Weights of a small transformer language model.
Architecture: learned positions, tied embeddings.
Each number is 128 + 32 x the weight over the matrix's rms, rounded and kept within 0 to 255. Layers, rows and columns count from 0.

# layer 14 attention output (transposed), 384x384, rms 0.0384, rows 62-66, columns 288-335
[[142 145 158 117 118  86  79 174 117 154 159 147 104 120  94 139 115 135 133 112 103 164  92 116 103 112 125 129 124 153 195 135 160 185  92 138 160 154 139 141 120 145  51 109 128  79 142 115]
 [140 183 131 131 131 153 111 173 156  86 154 134  72 168 194 127  88 130 143 146 104 114  57 188 178 145 137 170 132 144 129 106 118 127 130  84  97 204 164 139 103  87 178 185 126 102 150 149]
 [107 160 101 130 128 103 149 137 155 164 142 136 149 121 133  93  95 148 129 131 181 155 110 106  68 109 200 161 107 116 125 130 130 126 169 120 115 156 131 139 105 136  98  99 163 131 150 125]
 [151 143 126 143 120 130  94 184  74 167 160  91  84 156 121 139  98 136  99 130 169 152  97 124 174 150 112 150 182 102 151 116  87  87 167 133  63  92 137 105 147 147 106 130 113 145 104 109]
 [ 92 150 156 112 108 129 129 140 148 143 151 128 143 107 158 117 139 166 100 156 118  98  91 148 139 127 111  95 122 127 151 142  96  91 175 107 133 123 139 112 132 120 106 123 143  74 144 161]]
# layer 14 attention value, 384x384, rms 0.0459, rows 63-67, columns 288-335
[[175 112 104 191 140 144 168 128 153 160 125 134 149 166 137  44  79 119 130 111  62 139 161 139 126 155 176 119 111 106  70 199 176  56 127 137 177  88 170  30 138  45  99 173 100 159  65 114]
 [153 145 120 144 132 116 164 169 148 120 135 117 115 135 109 137 144 122 148 117  95  97 151 139 148 122 129 118 131 119 119 104 173 111 135  78 105 173 111 109 161 123 111 165 100 133  94 134]
 [127 143 120 148  48 121 140  97 114 115 131 134 203 149 139 112  92 128 155 128 120 136 106 108  99 120 132  76 150 122 142 100 127 152 117 112 142 109 122 165 140 125 145 122 149 171 140  99]
 [200 100 132 152 139 151 135 137 103 125 150 165 103 112 146 165 130 129 146 136 133 164 143 137  79 124 156 126  93 132 153  98 115 120 141 162 155 107 142 110 122 116 133 114  89  89 163 116]
 [117 148 114 144 131 124 150 112  82 149  97 137 130 117 122  88  74 103  82 140 138 130 136 133 131 164 114 176 129 129 130  96 102 114 122 120 148 145 115 113 141 133 107  85 133 120 122 116]]
# layer 14 attention query, 384x384, rms 0.0452, rows 64-127, columns 288-335
[[141 119 105 113 115 158 126 133  80 140 124 148 129 146  52 194 115 138 104 189  93 161 132 100 111 155 158 131 130 162 103  94  83 126 103  61 119 144 114 107 128 152 131 156 148 122 129 108]
 [ 92 125 171 139 135 140 138 134 116 169 135 190 101 112 168 166 105 158 186 122  83 158 140 103 134 145 161 178 137 136 121 156 104 107 155  97 138 135 131  70 112 133 151 129 108  89  90 164]
 [105 111 154 184  79 102 121 167 144  86 133 149  47 163 120  97 132 121 175 131  97 167 128 158  90 119 121 123 145 144 188 139 167  91 250  99 147 133 134 131 136 116 115  83 132  91  94 108]
 [159 119 140  72  87 130 162 187 174 123  86 173 179 130 115 142 117 120 210 147  64 117 112 143 190  94  31 137 117 168 144 114 192 143 158 143 109  54  97 128 108 116 115 155 132  96 139 131]
 [179  99 141 134 154 120 136 196 132  78  77  78 134  82 184 121 123 144 141 112 113 182 164 179 148  74 130 163 128 124  99 140 164 137 126  86 166 130 165 112 143 113  83  77 185  87  76 130]
 [114 114 177 107 113 133 170 134  92 114 150 121 149 148  86 123  86 118 136 110 126  87 115 146  80 167 164 108 164  46 151 149 140 169 189 140 161 142 110 127  58 146 137 155 103 152 189  76]
 [101 115 140 143 118 106 130 109 108 145 135 114 123 129 156 128 119 152 110  77 115  97 113 103  68 126 119 120 115 135 100 131 108 119 131  66 132 183  92 121 165 121 139 121 109 137 124  76]
 [143 139 100 150  92 131  98 167 116 144 146 121 105 170  68  88 134 144 149 212 156  85 111 133 123 128 115 153 108 127  99 105 130 141 153  86 118 154 125 132  94 106 132 126 136 133 175 164]
 [162 118 117 129 124  99 111 130 163 108  63  39 138 102 104 110 155 171 135  88 134  94 139 184 157  85  86 124 113 134 151 156 132 158 153 134 114 121 167 157 154 117 153 125 171 164 110 134]
 [136 151 177 123 137  97 122 154 126 115 151 128 104 156 161  99 142  96 126  86 127  93 109 155  94  89 124 187 104 159 141 183 105 115 133 115 125  77 181 109  89 126 144 110  81 103 111 148]
 [149 139  90  81  56 144 111 113 125 178 138 157  79 122 106 186  78 165 129  80 142  88  67 128 145 236 136 153 108  87 130 111  72 169 118  90 128  90 157 136 157 105 106 139 131 149 140 112]
 [176 120 142  87 116 133 111 134 112 127 103  84 166 143  83 155 154 144 109 147 164  56 176 129 148 129 139 119 109  91 108 136 155 115 137  93 149 170 117 134 100 163 112 177 152 131 157 109]
 [189 117  86  56 136 136  87 121  80 119 131  92 132 126  61 180 165 149 162 210 161 125  77 127 175 129 153 133 133 140 105  95  75 150 113  77 138 153 168 128 183 138 143 148 125 142 128 150]
 [105 137 101 171  69  60 142 161 113 170 106 114 111 128 145 203 101 171 160  69 174 127 110 182  93  83 131 122  80  85 174 152 102 169 150 169  89 214 115  95 147 119 116  94 200 125 163 110]
 [146 106 101 170  78 155  78 114 113 143 128 156  90 146 132 158 134 112 123 139 128 208 106  83 102 127  96 110 108 113 125  91  94 156  67  62 159 152 151 108 127 115 158 131 161 122 122 134]
 [111 134 163 186 147 118 151 181 134 139 155 147 103 152 109 106 172 136 134  63 136  80 212 146 145  79 171 150 126 140 101 174 116 126 126 106 167 137  90  61 131 112 170 160 176 124  99 103]
 [ 81 123  78 105 171 136 163 124  99 117 120 109 106 144 150 152 129  95 163 162 102 166  60 123 161 114 112 132 108 136  97 161  98  82 105 230 156 119 187 108  73 110  89 139  89 108 116 147]
 [107 112 125 163 118 157 136 141 133 172 120 134 122  87 149 112 117 171 100 115  97 104 220 128 131 102 115 124  87 179  77 129 126 140  86 103 118 183 111 131 151 141  80 116 142 108 167 151]
 [105 125 112 116 102 155 110 120 114 169 149  84 125 114 104 182 168  59  95 135 127 193  59  88  70 101 134 130 105 105  93 105  96 133 139 120 140 122 102 119 116 142 108 111 121 153 139  87]
 [142  93  96 133 117 117 170 121 145 137 169 219  99 141 178 132 129 116 102  66 119 139 164 100 101 125 143 119 121 119 102 113 111 123 134 144  96 128 142 114  73 187 184 115 102  49 123 143]
 [134  88  89 112 125 126 142 103 112 116  88 160 101 149 164 103  76 112 128 158 119  99  87 130  92 120  80 113 113  82  90 129 125 159 165  95 103 155 119  91 142 108 181 112 145 154 143 129]
 [123 100  77  98 153 115 127 157 165 129 117 115 115  95 132 114 132 124 231 156 112  90  55 164 215  76 139 118 115 132 146 104 160  92 178 142 178 146 125  80 137 108 100 131 167  97  95 187]
 [163  82 153 116  71 126 121 131 107 172  93 158 112  64  81 152  99 171 118 139 173 152 102  74 143 158 123 191 129 133 118 104 118 155 136 116  75 147 153 141  97 113 174 145  97 139 159 157]
 [154 111 170 211 158 115 122 119 150  98 118  95 129  92  78 130 157 147 102 126 123  84 184 175 105 125  99 120 114 120 132 192 193  94  99 184 151 163 126 172 117 104 104 128 206 136 139 143]
 [154 105 139 112 137 120 114 147 160 116 123 158 132 109 134 153  82 100 147 108 148 150 116 122 169  68 129 116 115  79 143 117 120 165 125  88 121 138 132  69 213 152 114 116 140 114 115 182]
 [ 96  64 167 133 110 156 157 128 101 102 158 152 125  97  88 197 171 157  95 136 166 137 165  55 161 174 161 155 135  95  72 161 141 193  89  97 142 158 127 143  93 105 138 126 173 109 101 143]
 [157 106 135 160 166 121  92 106 141 144  92 126  86  85 142 145 162 190 123 121 127 120 121 159 165 134 133  62 111 143 152 117 116 151 104 200 132  69 125 131 188 164 126 159 140 103 108 180]
 [165 170 153 121 158  42 124 123 189 121 136 114  72 179 113 110 121 142 117 122 110 152 148 144 170  80 144 160 142 167 199 108 169  63 165 144  86  20 160  91 148 141 147 118 141 116 120 120]
 [150 183 105 146 117  91 101  92 102 141 159 129 137 183 123 129  81  94  98 119 136  70 156 156  82 128 135  56 105 114 121 138  67 136 104 140  36 106  62 176 152 169 118 117 121 156  90 107]
 [131 140 135 183 106  69 116 118 136 146 124 176  96 127 110 134 129 167 164 181 116  93 103 136 122 158  88 154  92  79 118 162 159 107 144  70 134  44 112  74 166 105 135  90 147 125 108 132]
 [ 92  87 134 179 139 126 144 162 167  76 190 151  99 154 160 168  95 106 203 120 120 181 119 128 106 129 155 140 123  90 120 111 130  90 128  89 113 121 170 117 119 184  94 138  88 108  87 154]
 [152 112 159 177 132  96 133 143 145 117 113 138 124 115 105 123 122  96 121 115 150  37 161 185 146  80  95  79 116  44 145 148 149 168 177 128 118 164 112 125 138 134 132 151 189 158 112  88]
 [204 114 158 148 159 117  96 125 105 130  29  88 135 118 146 174 153 171 115  67 170 137 187 157  80 149 165 112 116 135 161 141 158 164 135 147 150  98 133 100  79 129 105 100 113 103 138 107]
 [142 176 126 190  67 201 160 124 140  68  77 160 115 105 159 135  70 126 159 142 130 131 135 127 122 173 111 144 188 152 193 125 105 167 121 169 118  74 164 162 149 132 123  69  95 111 159 138]
 [ 95 184 138 165 129 208 130  62  99 198 130 166 141 137 122 157 144  97 163 102 137 139  97  73 129 125 158 106 121 134 130 124  46 170 124 113  90 137 111 129 152 149 149  85 107 138 114 128]
 [146 151 154 129 132 169  82 133 129  66 136  38 140 147 105  61 148 107 112 143 180 106 144 148  85 108 171 152 200 120 151 135 161 101  92 189  83 133 130 137  93 125 133 107 128 168 103 187]
 [103 183 123 146 124 162  97 151 108 141 183 117 101  98 108 106 154  69  68 124 115 129 164 112 158 146 110  36  99 128 130  77  86 135 104 124 162 142 101 152 128 110 126 134  92 130 160 115]
 [152  96 175  90  92  91 105 131 130  81  99 195 144 135  90  96  37 146 219 144  98 117  87 159 135 127 103 189 113  82 191 153 169 115 203 189  63 122 145 128 141 135 111 168 119 164 242 119]
 [139 132 103 176 151 141  91 115 143 184 135 174 128 154 153 173 153 143 135 192  87 139  93 162 148 137 145 150 140 170 126 124 100  95 123  85 137 125 116 132 169 120 119  70 169  79 110 138]
 [155 104 197 129 130 116 124 109 136 127 144  94 165 125 148 118  96 126 115  96 105 129 170 175  92 127 108 139 145 142 159 143 158 139 138 131  76  60  87 178 102 149 102 160 103 122 134 102]
 [128 108 116 145 127 170 137  75  90 144 148 143 144 117 108 186  94  99 118  94 127 124  97 115  94 142 112 100  96 103  98  95 104 163  96 104 102 133 116 116 147 151 129  96 128 139 149  94]
 [161 111  82 159 166 150  89 115 112 120 117  68 124 139  70 160 150  77 134 131 183 102 129 154 144 111 155  63 129  96 132  84  96 184 118  93 149 181  97 178 112 191 106 168 157 194 135 124]
 [134 106 132 118  80 200 117  63 157 112 121 165 182 118 144 151 101  71  81 131 138 213 176 137 105  96  58  93 103 146 134 171  89  99 139 123 106  75 124 155 185 172  86 125 136 152  92 155]
 [109 152 136 163  90 162 118 109 149 122 158 204 133 150 145  85 129 104 152 120  83  98  98 112 146 169 129 111 137 136 170 137  87  82 105 169  98 148 123 121 154 161 137 189  83 161 139 127]
 [ 83 120 145 119  84  81 115  70 100 162 152 163  87 141  95 139 126 112  83  59 168 145 149 101  56 133 112  54  42  84  90  91 113 176 174 107 110 125 107 133 163 153 146 103 107 104 139 136]
 [130 100 132 192  80 171  90 140 124 138 135 138  98  94 133 174 136 134 158 155 193 213  89  66 128 176 137 223 135 171 146 178 127 155 148 111 179 135 159 142 137  91 134 104 151  89  87 135]
 [111 143 111 160 127 171 154 129 133 143 135 124 135 118 119 154 104  78 171 169  60 166 130  84 144 132 149 107 138  91 146 123 147 138 105 150 174 181 108 142 110 149 122 129 146  96 147 152]
 [ 99 185 143 171  90 190 137 115 114 146 184 149 118 154 125 158 146 140 124 108 100 155 171  57  93 153 113  72 113 113  87 111 120 102  56  99 148 129 120 129 170  96 156 154 104  79 133 107]
 [158 138 163 100 176 115 109 101 150 163  82  87 151 114 158 122 115 135 116  94 112 126 128 157 118 124  89 117 139 119 133 127 190 125 134 164 128 113 121 127 174 127 112 139 131 175 128 124]
 [153 135  79 107  93  66 137  71 142 190 112 144 149 131 130  48 129 162 131 150 149  56  98 146 110  83 111 191  91 151 100  93 138 164 185 165 115 126 105  94 148  69 139 139 144 154 128 120]
 [154 157 113 128 167 114 110 132  65 198 155  87  30 134  81 158 193  96 119 147 117 150 135 106 126  47 152 146 141 181 121  75 126 162 116  85 149  83 130  90 148 144 153 151 133 127  82 159]
 [ 64  90 109 161 169 170 167  88 168 123 145 114 134 142 150 181 176 128 144 145 122 160 122 118 159 133 157 120 153  77 120 148 140 137 167 120 165 169 106 129 109 114 157 126 160  97  93 142]
 [ 93 104  75  54 219 103  85 121 114 121  70 142 121 178 169  95  72 135 174  99 143  65 130 148 153  78 112 121 127 111 141 176 137  65 170 169 109 158 153 129 141 123 134 119 151 162 107 164]
 [156 193 147 134  64 146 133 124  79 146 132 179 167 108  96 163  98 144 139 197 115 110 104 135  95  90 124 170 119 129 126 157  74 168 124 160 124 115 114 120 114 151 132  95 127 139 153 122]
 [129  95 156 134  36 132 161 115 158  29 139 128 172  79  95 118 109 120 172 140 104 130  81 142  99 117 116 103  71  96 124 126 140 139  93 121 128 112 108 115 145 123 125 110  96 155 139 130]
 [174 170 117 183 126 172 147 152 134 155 130 161 173 130 106 148 163 125 110 183 143 115 137 127 133 167 168 114 151  84 106  91 149 161  98 149 121 144 100 112 159 141 170  96 132 141 174 117]
 [148 105  86 141  93 170 153 136  94  92  86 130 113 156  63 198 151  71 159 153 162 154 111 121 142 108  86 104 172  76 132 153 183 122 175 122 140 107 191 132  73 143 146  90 126 186 130 118]
 [117 102  88 174 159  98 105 113 123 139 137 191 154 153 141 159 136  85 111  72 127 188 128 150 114 112 119  75 127 121  89  68  89 102 115 155 138 147 109 125 170  85 130 112 152 111 102 132]
 [139 103 123 135 156  83 199 108  95 113 163 162 125 137 110 124  84  89 118 136 139 142  98 117 158 123 150 122 135 180 105 108 119 101 100 156  97 145 105 135 149 164 137 127 137  81 120 113]
 [101 113 143 141 117  90 141 130 140 112 109 140 108 151 119 117  85 114 143  92 139 100 107 144 154 109 134 170 103 132 156 188 170 120 202 167 158  80 120 138 114 134 111 145 150 171 132 107]
 [185 143 157  53 142 122 150 124 147  75 103 106 137 181  84  98 156 177 144 113 155 145 101 101 113 183 104 148 171 131 149  76 174  78  93 111 149 108 126 118 144  92 153 136 131 146 162 116]
 [ 98 136 153 161  94 127 185 100  60 146 141 102 108  97 177 168 152 113 148  89 111 161  60  85  64 225 110 117 144 109 106 146 142 193 176  90 179 105 136 177 113  71 144 102 113 123 105 134]
 [125 167 150 226  93 158 156 139 176 138 123 158 139 121 139 145 131 145 170  90  76  59 200 147 153  74  89  90 122 146 134 161 107 130  85 123 161 149 102  92 194 130 142 138 125 132 101 149]
 [157 160 130 104 169 167  46 142  56 194 136 191  96 123 176 107 233 129  86 122 134 103 141 127 147 182 113  75 132 130  87 106 114 143 128  55 108 116 155  92 251 132 113 117 151 149 164 134]]
# layer 14 attention key, 384x384, rms 0.0447, rows 64-127, columns 288-335
[[ 90 146 140 160 127 153  80 136 122  96 121 133  94 129  70 156 189 121  99 148 134 125 126 117 135 137 154 169 197 140 125 137  90 121 146 105 166 125 157 138 115 147 142 143 159  86  66  96]
 [111 126  98 122 162 179 141  99 119 125 151 153 138  72 198 135 142 131 177 139  74 171 133  79 101  81 155 108 172 209 126 188  82 176  94  72 130 178 142 133 144 153  96 116 177 128  99  97]
 [168  95 139 149 116 225 186 160 112 138 126 130  42 112 126 124 168 153 128  90  88 128 108 152 116  78 108 165 173 114 124  96 166 104 224 128 125 209 144 105 124 131 119 110 123 169  94 143]
 [137  88 164  82 110  52  86 138 126 151 143 151 145 152 107 122 151 154 133 118  82 148 146 224 112 138 140 142 136 141 168 100 149 112 125 137 125 138 100 114 147  96 151 159 132  83 162 128]
 [155 125 148 120 138 142 136 151 151  79 162 137 146  51 115 153 157 158 105  48 118  96 135 145 140 104 188 117  75 189  89 184 132 136 164  85  97 102 157 112  32 171 139 128 121 123 128 152]
 [ 98 155  86  44 130  87 116 157  34 142 153 102 159 144  92  71  75 112 157 134  75 174 101 143  61 121 154 109 157 113 151 123 159 132 164 162  98 153  76 129 117 106 128 157 171 133 126 101]
 [151 122 111 125 128 121 158  84 114 125 114 159 159 137 160 139 146 119 132 163 101  94 129 111  75  92 136 115 113 129  81 155 153 180 175 123  93 144 155 168 156  99 150  73 134 156  99 112]
 [ 95 150 178 115 105 172  53 175 122 145 169  46 105 122 106 110 143 169  47  97 108 106 148 176 184 156  92 141 150 138 149 133 125 105  96  64 131 133 137 175  81 130 112 120 150 169 136 153]
 [106 100 139 127  99 126 142 192 141 138  86 144 105 138 120 121  92 179  62  89 102 132 116 163 145 170 139 120 109  98 138 144 124 153 128  97 106 159  79 124 147 113 153 142 163 115 151 139]
 [176 135 188 121 137 133 190 148 134 146 135 125 118 134 150  75 164 106 112  75 111 123 147 105 110 152  56 113 103 119 101 134 124 137 122 132 105 151 116  78 151 137 113 128 156 110 199 123]
 [109 111  56 130 111  90 101  84 122 221 135 137 151 114 134 177  92 204 128 138 131 118  95  94 182 143 165 103  99 127 124 114 142 206 181  83 145  84 142  92  87 118 176 143 100 154   4 106]
 [128 101  87 123  62 158  85 125 127 160  82 137 151 114 120 158 105 154  74 159  98 127 128 184 129 131 145 178  79  96  99 161 145 162 128 101 126 106 117 125 113 123 151 169 148  89 129  97]
 [ 84 150 143 154  60  80  94 145  40 149 144 109 182  65  92 158 122 144  85 165 121 118  98 142 193 229 159  85 173 138 138  92 105 136  74 173 129  43 174 183 183 168 113 146 125 129 164 124]
 [ 87 168  94 139 125 102 114 179  94 218 126 139 157 108 159 138  96 137 126 139 150 129 101  99 174 140 143 111 119 176 187 107 135 181 106 139  80 142 100 130 121 104  52 110 240 174 134 102]
 [173 130 159 106 128 178  94  85 136  85 137 142  80 116 112  94 184 160 116 113 174 115 104  95 100  78  80 107 140 150  94 133  97 148 128  95 132 116 166 128  92 145 181 116 140 156 102 170]
 [ 96 118  95 150 120 138 137 161 124 175 127 146 146  87 111 118 118 133 105  79 116 136 188 128  76  83 117 110 163 104 128 131 111  96 122  92 161 208  71 102 114 125 131  99 150 126 178  47]
 [138 167 120  62 155 107 199 166  98 132 154 122 116 136 141  97 131  50 144 125  67 108  87  86  58 135 156 149 129 155 187 158 128 166  85 139 145  74 216 120 148 101  84  88 159 119 104  78]
 [192 114 106 164 103 146 116 103 178  89  76 204 115  87 100 172 135 138 176 152 210  82 126 128 149 107 144 129 108 171  75 144 140 116 129 103 122 164  93 125  98 131  69 103 138 168 101 130]
 [185 118 120 112 157 186 116 133 124  85 140 122 135  99 117 120 170  83 136 130 164 135 122 113 109 108  61 120 117  91 156 135  38 128 137 148 123  80  97 132 143 121 136 126 147 167 140 109]
 [148  92 105 101 124 181 205  82 134 153 152 149  94 156 144 103 150 116 185  95 130 150 159  86 146  85  88  88 123 129 101 105 109 157  95 152  74 175  61  94  97 160 144 104 115 128 151 174]
 [154 101 157  55 151 208  70  87 154  82 138 117 105 108 194 109 146 134 126 141 190 141  61  94  96  96 119 107 100 146  99 120  92 133 166  85 112 160 144  76 147 171 193 146 180 161  77 131]
 [114 124 101 100 133 105 124 117 148 126 104 138 165 116 134 105 140 155 119  89  68 156 114 120 116 163 126  78 124 140 205 138 158 146 125  69 128 151  93  80 112  99 135 158 190 141 198  99]
 [114 144 169 124  69 102 130 116 164 148 107  80  86 131  79 161 130 153 142 151 150 103 142 124 148 198 108 196 142 128  64 117 103 175 141 129 145  80 138 160 134 141 188 131 145 122  88 236]
 [123  99 221 146 119 127 138 134 154 123 128 136 140 117 168 109 141 132  87 126 113 147 136 169 125 115  80 141 102  84 181 157 121  63  61 106 165 139 152 124 159 104 103 127 153 148 174  83]
 [144 127  97 176 105 148 106  93 171  87 100 165 121 104 129 156 153 108 135 151 118 124  78  74 155 102  77  59 127  64 135  94 141 163 140 120  30 175  92 110 157 169 108 136 125 137 133 157]
 [114 166 174 130 107 114 115 140 157  73 172  97  96 139 130 159 127 152 124  93 196 106 103 113 148 132 134 175 153 133 123 190  90 126 140 134 153 125 136 145  74 137 130 120 167  98  99 168]
 [106  45 117 199 130  76 114 189 111 131  98 154  52 130 146 138 175 180 206 142 167 170 137 151 173 115 153  90 123 102 159  45 221 146  85 172 168 162  85 100 101 149 110 184 154 108 101 199]
 [138  97 129 106 142 103 127 113 148 128 157 143 139 151 112  72 126 168 125 158 126 214 134 175 181 161 142 163 120 168  99 124 212 130 122 137  66  66 145 171 155 171 131 123 132  82 188 177]
 [145 163 112 131 101 133 113 129 128 102 179 132 122 131 117 137 155 171 112 139 150  74 125 160 149 154 134 124 115  47 150 116 113 105 156 145  88 141 120 169 132  74 106 146  63 144  61 152]
 [162  86 130 145 118 106 106  99 148 144 105 138 116 125 125 181 105 158 169 191 146 145  66 124  60 136 133 129 108 139  22 168 148 107 159 113 149 139 127 122 114 174 136  94  99 108  85 155]
 [ 96 110 112 120 137 120 211 124 109 108 188 116 134 134 132  57 114 110 182 127  84 206 130 111  77 102 115  91 165  89 177  83 156 120 133 119  83 156 115  96 107 122  93 107 166 131 151  84]
 [119  95 180  82 138 129 127 119 128  85 110 110 152  71 123 164 124 165  49 137  89 147 124 160 125  81 112 115  82  79 173 121 173  63 126 147 143 129  89  87 129 119 140 145 104 170 173  88]
 [147  84  60 101 172 120  97  59  89 158 136 139 109 156  67 181 148 130 126 143 142  89 124 203  73  89 161  90 125 157  99 170 141 187 148  78 110 108 148 148  89  36 132 177  51 139 150 108]
 [133 110 177 110 106 109 151 130  91 200 114  78 165 165 167  95  83 137 117 112 110 112 170 169 125 119 123 120 181 145 185 183 112 124 102 159 136 119 148 132  92 162 110 119  53 118 161 100]
 [146 160 119 129  91 147  86 117 140 140 113 142 123 119 152  90 113 112 191 100 170 114 140 101 141  96 101 105 148 179 134 151  44 148 113 188  99 113 141 131 157 140 100 153 111  99 129 174]
 [106 152 128 147 143 170 120 137 114 148  87  99 151 140 147  86 112 132 113  82 162 118 144 186 132 101 109 174 161 121 150 135 130  76 161 117 124 121 197  76 117 146 115 107 103 124 141 103]
 [114 108 183 154 116 147 100 165 165 118 120 149 111 130 108 124 192  75 142 128 181 154 148 100 171 159  54 108  67  92 116  90 101  92  88 107 166 116  98 141 102 135 108 125 140 134 123 173]
 [107  95 123 117 157  93 108 102  60 141 164  93 180 143 126 128  61 126 137 129 109 151 132 124 111 132 186 172 125 104 155 127 176 122 119 158 108 161 124 112 130 165 109 102 111 171 141  83]
 [137 116 112 184 121 122  51 128 134 116 128 142 136  68  96 143 203 200 126 108 125 140 106 130 140 124 140 111 161 191 117 128 123  82 120  71 127 154 104 173 129 122  23 106  88 139 101 112]
 [131  43 144 150 145  55 124  98 107 119 179 134 137 164 118 116 137 107 106 137 115 177 168 212 146 143 143 124 105 143 128 153 176  96 129 144 126 128 122 174  61 148 125 224  29  75 175 118]
 [149 155 102 137 124 172 136  89 142 108 142 146 111 125 119 145 173  86 192 138 159 142  66  92 123  86 128 104 120 124  85 116 119 164 166 147 147 107 133 118 118 118  98 120 113 143  77 144]
 [113 116 108 137 133 120  73  97  93  85 138 125 155 122 101 106 182 110 116 126 142 105  81 197 114 195  95 110 125 163 142 152 117 107 131  89  94 111 133 119  86 104 130 189  90 160 124 133]
 [161  78 148 100  69 143 125  70 199  76 113 141 113  98 144 154 149  87 143 132 138 124 112 113  94 116  80 136  76 146  60 126  84 148 168 141 131 120 163 106 150 169 134 147  34  96 112 133]
 [119 140 143 151 119 110 162 134 110 162 110 142 140 143 170  42 116 142 145 110  97 148 161  78 112 134 124 121 148  90 142 122 121 140  87 125 149 166  75  98 187 111 126 178  71 155 175 114]
 [125 114 101 122 143  81 102  83 117 106 117 161  97 106 130 170 162  65 170 137 187 164 158 101  65 128 107  80  88 129  66 131 148 165 193 171  96 130 115 149 176 132 107 145 136 123  98 191]
 [156 135 166 142 119 131 109  92 157 116 152  94 136 139 120 177 125 143 128 135 136 142  68  33 129 105 133 158 141 163  97 153  80 149 128  62 163  77 197 169 100 171 146 124 127 114 122 160]
 [188 169 122 106  75 133 111 107 165  96 135 153 125 133 143  89 143 118 169 140 116 128  83 114  88 127 120 163 133 178 151 142 123 117 140 119 154 100 121 119 142  95 136 149 120 115  98 146]
 [153 118 145 120  98 132 139 134 157 105  98 170 122 184 132 155  88 146 123 138 169 115 146 134  84 114 105 126 144 153 118 126  99 150 155 140 155  94 172 148 147 149 195 103  88  99 105 118]
 [113 118 166 162 172 116 155 125 138 140 114 144 145 183 172 114 109 183  94 112 111 122 150 144 112 154  95 123  61 101 123 113 150 143  99 101  90 139 108 114 148  92 101 156  79 165 136 142]
 [153 132  98 123 134 123 122 113 145 137  80 135 103 119 133 152 124 144 102 118 189  79 183 147 158 106 166 111 128  85 116 137 158 131 156 105 108 136  60  95 152  80 197  95 186 140  67 170]
 [202 125  95 156 131 146 149 122 144 178 103 195  76 111 123 157 204  87 125 116 129 130 148 135 116 118 136 145 111 129 130 132  81 176 111  93  98  74 158 116 186 145 159  93 166 117  83 155]
 [113 100 111 125 127 122 153 132 138 126 109 104 136 126 168 136 132 115 141 135 100 103 115 117 175 155  89 130 124 165 113 160  73 139 147 139 115 127  60  54 136 139 154 137 119 131 109 133]
 [ 80 119 140  40 153 176 126  82 132 107 157 120 197 148 140  94 101 139 112 125  95 107 124 165 132 119 139 137 105 140 186 112 154 128 115 133  86 138 157  92 130 124 114 119 156 140  95  58]
 [166 164 107 128  76 121  80 140 123 188 116  72  99 102 122 155 122 153 119  92 107 133 175 123 166  73  80 140 111  88  81 175 107 172 125 103 153 154 105 137 173 186 155 132 137 147 142 129]
 [133 113 159 137  41  98 165 149  96 123 104  81  68 116 107 140 100 109 187 147 129 153 137 117  97  88 174  90 106 109  78 117  94  93 131 210 172 142  84 151 180 118 103 156 107 139 123 144]
 [157  89 135 139 105 129 116  98 165  79 106 145 135 117 118 176 176 173 110 164 172 132 118 143 111 109 139  85 156 107  75 149 139 131 120 146 115  85 102 163 123 175 154 122  93 125 122 125]
 [101 117 107 113  76 157 135 113  87 105 152  67 146 143 124 123 147 121 101 111  75 140  89 119 154  92  83 137 154 149 109 152 113 173 154  49 100  45 223 122 159 159 163 144  86 116  93  96]
 [219 108  90  94 164 131 139  70 151  59 165 166 112  97 139 165 156 113  94  71 174 128 120  98 118  56  94  95  88 151  83 119 106 128 132 129 100  59 123 135 219 144 156 135 130 113 121  95]
 [203 117  86 145 108 126 161  67 140  59 101 156  85 101  98 169 121 152 153 140 163 129  99 127 139 137  94 134 144 141  70 102 134 139 127 129  83 137 161 144 170 119 110 108  99 114 118 100]
 [121 119  99 141 130 112 155 154 136 147 102 110 120 151 113 131  52 157 131  90 104 147 143 151 142 117 165 182 108 145 124 160 143  94 138 158 129 145  94  60 123 132 105 145 128 153 158 127]
 [115 158 126 142 162 128 123 125 163 115 158 122 100 180 166 182  76 139 112 122 159 118 116 157 134 139 170 169 148 129  86 139 186 119 121 107 182  73 195 118 127 121 104 109 111 104  74 156]
 [152 123 128 133 152  93 134 146 124 137 109 153 162 113 167 109 124 103 141  95 137 113 106 118 141 152 125 112  93 180 112 207 100 160 162 177 177  92 149 154 121 188 172 162 120 127  88 159]
 [111  72 150  81  51 162 155 141 144 155  79 183 174  73 117  65 118 193 111  78  75 102 119 160  89  61 104 118 164 141 148 142  75 106  84 145 128 190 130 105 136  61 115 143 104 106 152  61]
 [103 140 146 103 152 142  46 173 124 187 176 127 160 106 167  87 179 131 123 128 137  70 140 110 220 145 120  60 139  66 128 149 107 136  92 120 124 147 141 124 138 173 117 126  87 200 144 119]]